python train.py --head_dim=64 --norm_place="pre" --norm_eps=1e-05 --attn_scale=0.173 --init_std_o=0.0 --init_std_up=0.0529 --weight_decay=0.08 --final_lr_fraction=0.0 --doc_mask=true --max_steps=8456
Each number is 500 + 40 x the weight over its row's rms, rounded and kept within 0 to 999. Layers, rows and columns count from 0. Numbers have three digits each. The size before them is the row's rms in percent of the matrix's.

# layer 6 attention value, 128x96, rms 0.113, rows 93-127, columns 48-95
110:412497472479517446486574479489491548511519460410506533494494600497576584453518520497503503516490540519494515473511472484464582488549504553468515
114:534477475405540528523612525484474525485527420437530555460528485547525551438522468423460542463460615479424552448565446523496555490531555529471474
111:452398502458530465489503486501522516494475409469533501443559396506515529488495537423493500473510515492496548505596609444492543465480494506501523
123:517544513453573496519580516477503535528499479470498470573559569479492488428547500519437536483520526514515496465491461440463566506488486582480497
088:535495498557498506476474465524521478507488599494467500525466487550526489449497494434571452534491498520488532412459445597501500553489543488493516
074:403618507528523539449586448463476532491500509522570487511437506472471432460401473573532544452499531503534488478489457517440477478511469455547491
081:562448502412468428526449486515435520467530438490475537438521453456543558578573517532474538453484478523483497527519524396532476421492497474485473
108:498533552523461527460461491539478493513508475590541531503501431499456473595465515520487476459508461497554463572479577443508424497521459487543530
076:478496514443511448490535457470467478514530472483570520511489529497467456464502512557502533431468548493501513477538475465424480518413452465483472
094:446508482436595580481466553515466480471478509526489449515499443479513430487508508396506547544505433523517544549502468499499527439462485537499496
097:585470496407535471559503533508422491478558504489537550485502455461501527478574501477503552481465493531449537457520409533517526491597530518508479
102:535535526546482565418513484494511408514458488455492578548547514555473462472481435439434504501471555445461532500534545592530500554523494486467445
090:550620491505503570425561424475461513488540527458504549492414531485568520468492470495522476472456573494514463486401517510421486558539509442540492
091:524543487521550575345473494440487560477437545529529470498488543452520483504462453488497516500503432499536533564536517447461489522524525509566546
080:479500498575466492531513568518524522506461500519487494494508503499515534551484478450505487544549529477500469488501528575616491531600536519582523
080:495599494498559595407557483441481566499489552502509504509465491490505480449539461448487491510488553521490476483461470513427495570496510538571510
090:429511494585482529488542502529514506519471579514511527529472504567488480453489536448563451526519534501464500471507485575467480543454518528498556
078:557413494486449479511438490488513491501468502487449501474483525504507560580514531606505478508510365491520540566469503394512501432539506504475505
113:510472497519503528514547502514482503498476469509459506509539543458503489539571551525491504498489509483480502566493500445466457480476496539475483
123:500476500513554501460547474447582484492524503483428554538548549509447494507578492461418494484529489525509533545498498520488447556465531553480533
093:456434540513519406577504548519511522500471461495513475478532507497460520504511539491547592472531512500474502436537442464546510440488558520513541
108:483484540513507485611569442517557437478535467526508479506465504567525491474445475512548481525493547477536528502490447481492554459476506515433404
126:502576489444510445427464434490483500481572479525489610449441543459565496516493440552479482479493512469508484481443530482471480443496465442560490
073:432506511596563570457559490497565499516518492476541465543542521522497476430428482439528456546535545511531496439513489600483524575472509519508535
089:578437512469504575430432456511566546487507495500497494450528440460515556536478512445504461502510397471513520503539580465481522500505478542518526
116:459579517545520431582513568495504561500462514564532598520533522447442510519484415532492495445550547481471464476532500470517431486521503475546510
116:524486505509497413510531544498516462488512525474449567507528508530463519463555451483427546451479563462409464475525497547562482490536557472482434
116:542483464515516509469483439485465534431521558475476530451485524541556513528537536486590474525416473493447571542519448496493496471483553505489505
092:534500499504519511563470507549518486463442547571484419495473471516528497538484552482516494514499376525537591550474468436551518447460509483482497
102:486534525504539469513463560494500518473484433537542611496586439491519473483501489518435504448528578492462489539559559483470494495458509435544526
117:533464520480504518458476431517482521427593586532449522513506478554500539550550474443514511425587473597495480503481489517565468548452545540497468
105:481472483499534592490575476428527562478505511512502478496458530456513511476423472532570534499532539497533499440466426477457524479468541536494477
091:455512540573470531494523511453531578510490508500499506524563481492479584507506482499473472503539548472510453492610510498522493591504481573535533
106:591456510503466477501467537521463458484487486480506498515548466451493508596491465436491508464498443444489499522598515530526472495583489493518486
084:428463501453514546553505503457511477517526491521513483514493482508483466453569538458502526533493537538502511406460458571471519524440488552470505
# layer 6 attention output (transposed), 128x96, rms 0.115, rows 93-127, columns 48-95
111:512440482404499483534566524513417506418521538459518475513478439461539480531533556422479577450522550472445499479501509565511504468451489545533427
114:539492520432481547537445504463558519429528512518483498497528429584516493469544543429448535454439457463459567492546494565511500482515566489540528
117:548509562477439483525428438441568527521541528580540497450584441529545542539503560491500458529463553492495513488525448495552490466482443466510460
114:457476503442485474517464531440449512473538546427463496465494502501409457502503531447473571409512516447472503474554489586434521510476496493531496
095:527575514583486530490520502534521489451468528586542524543484545540506481447444473551474426565483488554472490487494501459471483525472529453447570
080:486422443564491429529519518494452484457464468486534538505485524557470523569436441579503521511521542527498457560518535478494445489487503566507529
090:499499510462505488547488484451536536536500477428497519479521438551522538512580514455535505420500472493527524497530475531557530479598505513555471
104:505487460497496543477458510580479467634476467535517459480487459455514497496516508522522459511490467539537461548480495418481455506493403536483488
084:479446437487459477522479499530472464494500495465544515500468487532503552544505550518509462535516579500523418543529493483517453451483484527483514
099:512496459473494435482489469457415515532523516551446506526440546527520421533484518515482451458508521410494504506450492451435543568431467528480521
098:541530466482526480559472496392545489450486508498493530526521474599502493502524475499495491424471496442473539463540477562476529468559548510560552
102:526527509535481536409487521520529519472510524566554547494482487506494446452495501495421490516434453486492532498495524491515457544489532422476549
090:495514428558485501476447560509440510430507522511539505494464477554450432502517473495460548523468470564466476591560536502482466485545532523543498
098:460551473534456460517465445438470573524484560533500461487475471534508464548532459525480519439480499513589484507483474468407494523485532588527499
089:490523530516516536491513501488534528476490505545464486452548516463474485477481445478483538428507423484495611498465495538506525540524517506515484
088:490525471524447537484445536554404508499477564564515467453467505534513423517502488500427534509482510494479445563526473506435489510438479540481551
097:523512539526488557470519540581494468498493541577505468514500559447531473502503519517487476579490493523491487476481518497488457511405443483461502
085:497532550457532525521535450482579505572544479436456481540523446425480545468563506461576493479500453532544514448472488513511508497550487477516410
108:467461524443505506525482559509463494559523505423427480466548518422486511573560544476530552452521483463544541526512547588470453499482468498525426
114:463542539496502559484506510573470543520510540520448458472531507477494481570530570477482499461522520471493488525467517520440501539430497472517528
098:515437523509524404580514474429571483468458508492499539533521509578526566547482507486550514480493553437481540440470473548516513472540522548546471
111:491373519466510529504578498483538445429525403473488532460521502540407508530422475518512533525479531508448529449535589474540465417451470459469428
119:482495519470511529467494526579453482528574531441559483446464498466521524489554460475493546461533494593498471582529531488541482522563449523544509
083:495497495540481481441514548567442471426498520599534502495505560493505471513423517538450496566508575506460477518494525478475479499398489455472527
094:539521544497520465475489498456485501548525490521447500495532478450553479496530485479518508465499481482500510514504489480450521496509457429513459
112:520438567439522489507511559527493501537485522487481439481527529431577469534524433502540546492514490499474496442525499539509445543462464556543489
105:554500584502497536501502508496518561457530518505522529470505536564529487497517497474453533484473482464439542483520507534545534508529595451519537
108:498536570515509578536556503526543484477531517511490512523507515518500501487547513515486509449468427549551555455492519511517492480457474518557490
093:489578543457523528544504404406552536552501463482436491530502525516462510492534501521544417474483459534562529438437508403522525522470500534481511
105:506488541474489518460388534466512582533496538543504530455570559509594507583551526512484497458469506509473536485536479500521471509511476486572538
113:492529473528537614511561498591492491525455511596528503510505448514496461463532541517507439422496477514470473486460464465519496537479544489464500
104:455410484485519482516522498498504446421456496443427520493489442526449500543465491478490526526502585450468463519548549471510496430462522542485465
095:531461469517487569514466538539482482507431479531507467415571490449515526488455474500475566485515513466535516574512501484508479458473505502489509
107:487497476495537487461476513481540542550504450545486515530512473534514486500529481520511525414483459410555551515484530531421480554577547483545481
089:512461457488465453498480523513444441489446504532488506506467494495523467519455509492467418564502565425460435536515506465468532453439463470448562
# layer 6 MLP up, 768x96, rms 0.128, rows 0-30, columns 48-95
092:490560441593524481542487513575507494485561466485534496515559532485522483526493484566457476517565455521572486554427458485473484556512471498545517
102:487463468568532452545453448528534514520561430504566480499521458454485520497484499516504553486500430548488491540457510445536517447567440457478486
109:528494486465530506548473462548517587530475445561548449538564543514514538515480471460491494473491476538492414512567540436543507551491489456486475
090:402515538516552559477518486510451473520510474410495488514466428456501439560471536488470581534525441510480485479509515412575500515470475473494496
081:518472559486557469526493507506475563530559443586573511564462456512505537547510484565492457497485469490559512495477505455556557498488480508501468
107:517537507543561468482535521483492522508453486483600470514483550502477505502441488470500463518488457506498515481496461531501558425508419443555406
096:489544460521503440479565522563528529514510429484444534565516521569453565484464466442500522460535487478526500506493505497483523449519470458565482
100:427477470527475511499554505526540484509556523448538526478532530472511522441518450562497519526484509615512478489525487485474528528526487485449428
107:505526499531468522580488441567499528525426485520584468548464554469456463500492421512538496415563517575485524460480515388464505474440487486485525
101:550485488579543475496528510494563464471435471571494491468515498468406501483486492560516469508485444489492450520575509446499543449545432503505446
104:551493526483571530540558548524526514523466499513551477486468458501473504393541506492520490533498578467607494416515473522502532549485512463469521
093:533527506472460485478530530485460542504507499497567492492437527483479479470410429533490447506619463527502515472477551484516490539475465470594508
105:572557627601473483469461499468512465525493416485504491518471503488558546462485453467509509523469471471604511474574511420436502526478457492518458
091:531462533509439606526403465552528548483534417520508472493417529479473473496499469519505445480517593559495532544513515461487491541530433442481529
095:537474548495580505491418461570524555540510511556450460531543454479498530454382467459490489576505529483571487504458462454460550516482530451504485
098:500510483476483490525471505475553519533506464445568510481508538438528553455473470546438558545471468515491489459476451470464604558442470544426500
091:513495502536593469510453504485524473529559447550593515531408475476476464492471527510473576508521509552523559537533450461561507516517476504559488
110:474514483570494511570586487562519553508490435493468417489443458396468516496539473524491525429489480514545535492495444472431530508510507497462537
099:552511485512432508503581455459570468496519486484466514597522480443422531529499413457457408514511494457529505511539473500425525511546475531468537
100:496472483536498484514481568555519488578539495514488474481515494539561492527512474550485520510540461476537511527455542496490492534532485450566451
098:531488529474476493553447472482533516487428450564516412466411498542513522492539466465543490543546539529553428474532537378492497559512479534485502
091:536527526453544471545461506520468499524584481528472468463533469488505445499489550467564554413507519559473493395480509453467566541528488541482515
105:527481581513470480509520563520593513510573477456499513517449566532496478496532532507462484490536464569462521429511469540467544553576465544487469
093:539466485534505494522506487544511425535513465442528534501458540412564463506442492501516573484505523481487470444427466541502508464542397535544505
101:508561577498515487650485536525493497587530459484504462573500553521546507475495505461471409534538495490576452539538530515537491493581476542460494
094:516525539521482520483483506540569470512494471522513503549446434488466513435478465524486457485513444489524497465446416516522551560473475464489483
106:511477481510469488543563534534541517517456501463465492559513546512453528429465490535360512428482489507534552482561485482450555439501499520552503
088:506583476518523515607546475593490538503521512523444484530444523499487445583544496522494504478529435493557516428542461510512485493495425486525516
105:541487464462516464507503430508510560538470474481517402494539532489485582516527537499454448446529526460507557519518457521592530537517447568480533
099:502505459476527525479525503555481551534472485504503522519513497489565504507526421516481424546489552596504502555473446491490543574501440548483465
100:505498597510464442493513482570468459555515480420500494473470511481476480420476383486471472506495461538509462472433510504487563534479518479476484
# layer 6 MLP down (transposed), 768x96, rms 0.122, rows 0-30, columns 48-95
091:529523466563466477420520512415480542536526500436485508461499469490523473497570510434472549491513462530515494561490489557427558508493503463520495
100:546398473530415418521480485528463495434537485563531484494468442543545481509511515572498540578524528553495501554528498391519478463571474467483504
103:508558461546472500539505514510487486418458450581527509487537559581568525504506462456462530540466469515487460568501588539505459490422550498502497
092:516545502505422532521476487439515507468578588599484579482472497530516515598424433449511528524487518485545516502488537467522419483589518506519481
091:574443503558479452480543459493447484416554477580561545508440571545501468487530478523532512532509524449457461542494458560469533522479557443533482
108:476460540455499487573475500478543437528544500488495510524495454495557444492518528475462488515539581557538467442507448492562493572457438484527510
100:398507500538503441438455451499437524501495525535492544482545507458499516496423518444558532511508531518448464583586500437474474493436525472543493
096:549509548478533476519548486558509516475514435454473501465459481517527532502462442546440578536498465525503536483455538391541545491527532463530507
106:546589428499544482446517482551560501469541454495438466464544557555479582501524524525552476511514514480483523564516502424481516560506567522529481
100:460490425447490408430513489515503517560490560506480501507555531480519454514467554458538550522510558520509523536500533430492466514535471526425528
104:491491485498529455506470440443519512555492523517520508491527513515471467514439506531463416537490513505438476453421470588491471513483464496413514
094:522559511505578489560516454528535432471437481518520504537460484491544511530494476537544497522490483529443400468478462514424434510459503451553488
106:360528497471517468487492505423526475527527507553512480530521578461485518493462479512544515446488398478517478548455474490488484531497550526543490
095:579487498530415464466514470427542526480538497529462496562541486490577498507498530435499533425572490549453470501536550472461555462485473449509439
098:448497519503523496514433557484438546502504483443478545451568466575550503539504459481469522521474478552479466594536461567452407489491463432533502
102:491467527492474412524440513463481470534483491406504584444518482521518551473550555501544481455557524472483593474493510453512465581504466446523469
094:555552494502440514476502519467491418516541531542519514436475488446477443458530502458514561556451572534465559531454509577565463467463534507523459
107:477499546573507496434461533507544514512551476523515551438463552453502490518483432527517541467510592515549469488512470550465438473474529500473472
100:539559534496490555505574479569470568470504546409481476505476481486516512555435587461541544556541488527473478447523540471526462455487450421572508
102:515511540428478540493460481478532475464551535406545522509488594465525513484542482468454469391476507486425535481492557471480464538530489559479525
100:596567502492557455558512445458481537470510522432478479491517450555488561376461478546493515556459546451540497564458446527478460450519488455417512
093:465536566484425467475518453494489552427540497570441526443492483601485574481447434507576470483510513504515496528481489434534491492517452512449509
105:504543497529499543502440504512432503524554494548432487460542484451412507464511491454481412540575478499556512481489500454470446503429503538531558
087:484563469502544497478469478501523532413590525525563519541515476472495450543504539465538484559478524446466471514577455540497516455579485557508524
105:560489534476471571573487496460548489501490492478531437540492498499483481488478483500550498503505458608454438534554445494478527547622521442510463
097:457463463505479457495473476521553551423500565403551512442481491481566507469500543514504491456463507477474508474478446445524552449522567556456517
105:535567552500442417628483500470540536484495463475553464474525463506541518471471490543512529515478491518533497560467466548526558488477519440557524
089:493550519510503426402542552501511480501551484483450489425450512487432485509469492440474481582529472483485484507492516492451516542502530456443504
106:493550513504552431460437484456461522537466465512479441558546509474517502444467397486470479500448505476532510493527471556499489524542571441534468
099:487522481515518450530470418497502505437481525532495447442524481532483495530441513459424519487461591440545453508435469578483550499504434465523433
100:495451480473505540543480473454434512505524514492533495435497487460498397467476474500543577496587519531427505498464534458522520543505495432499521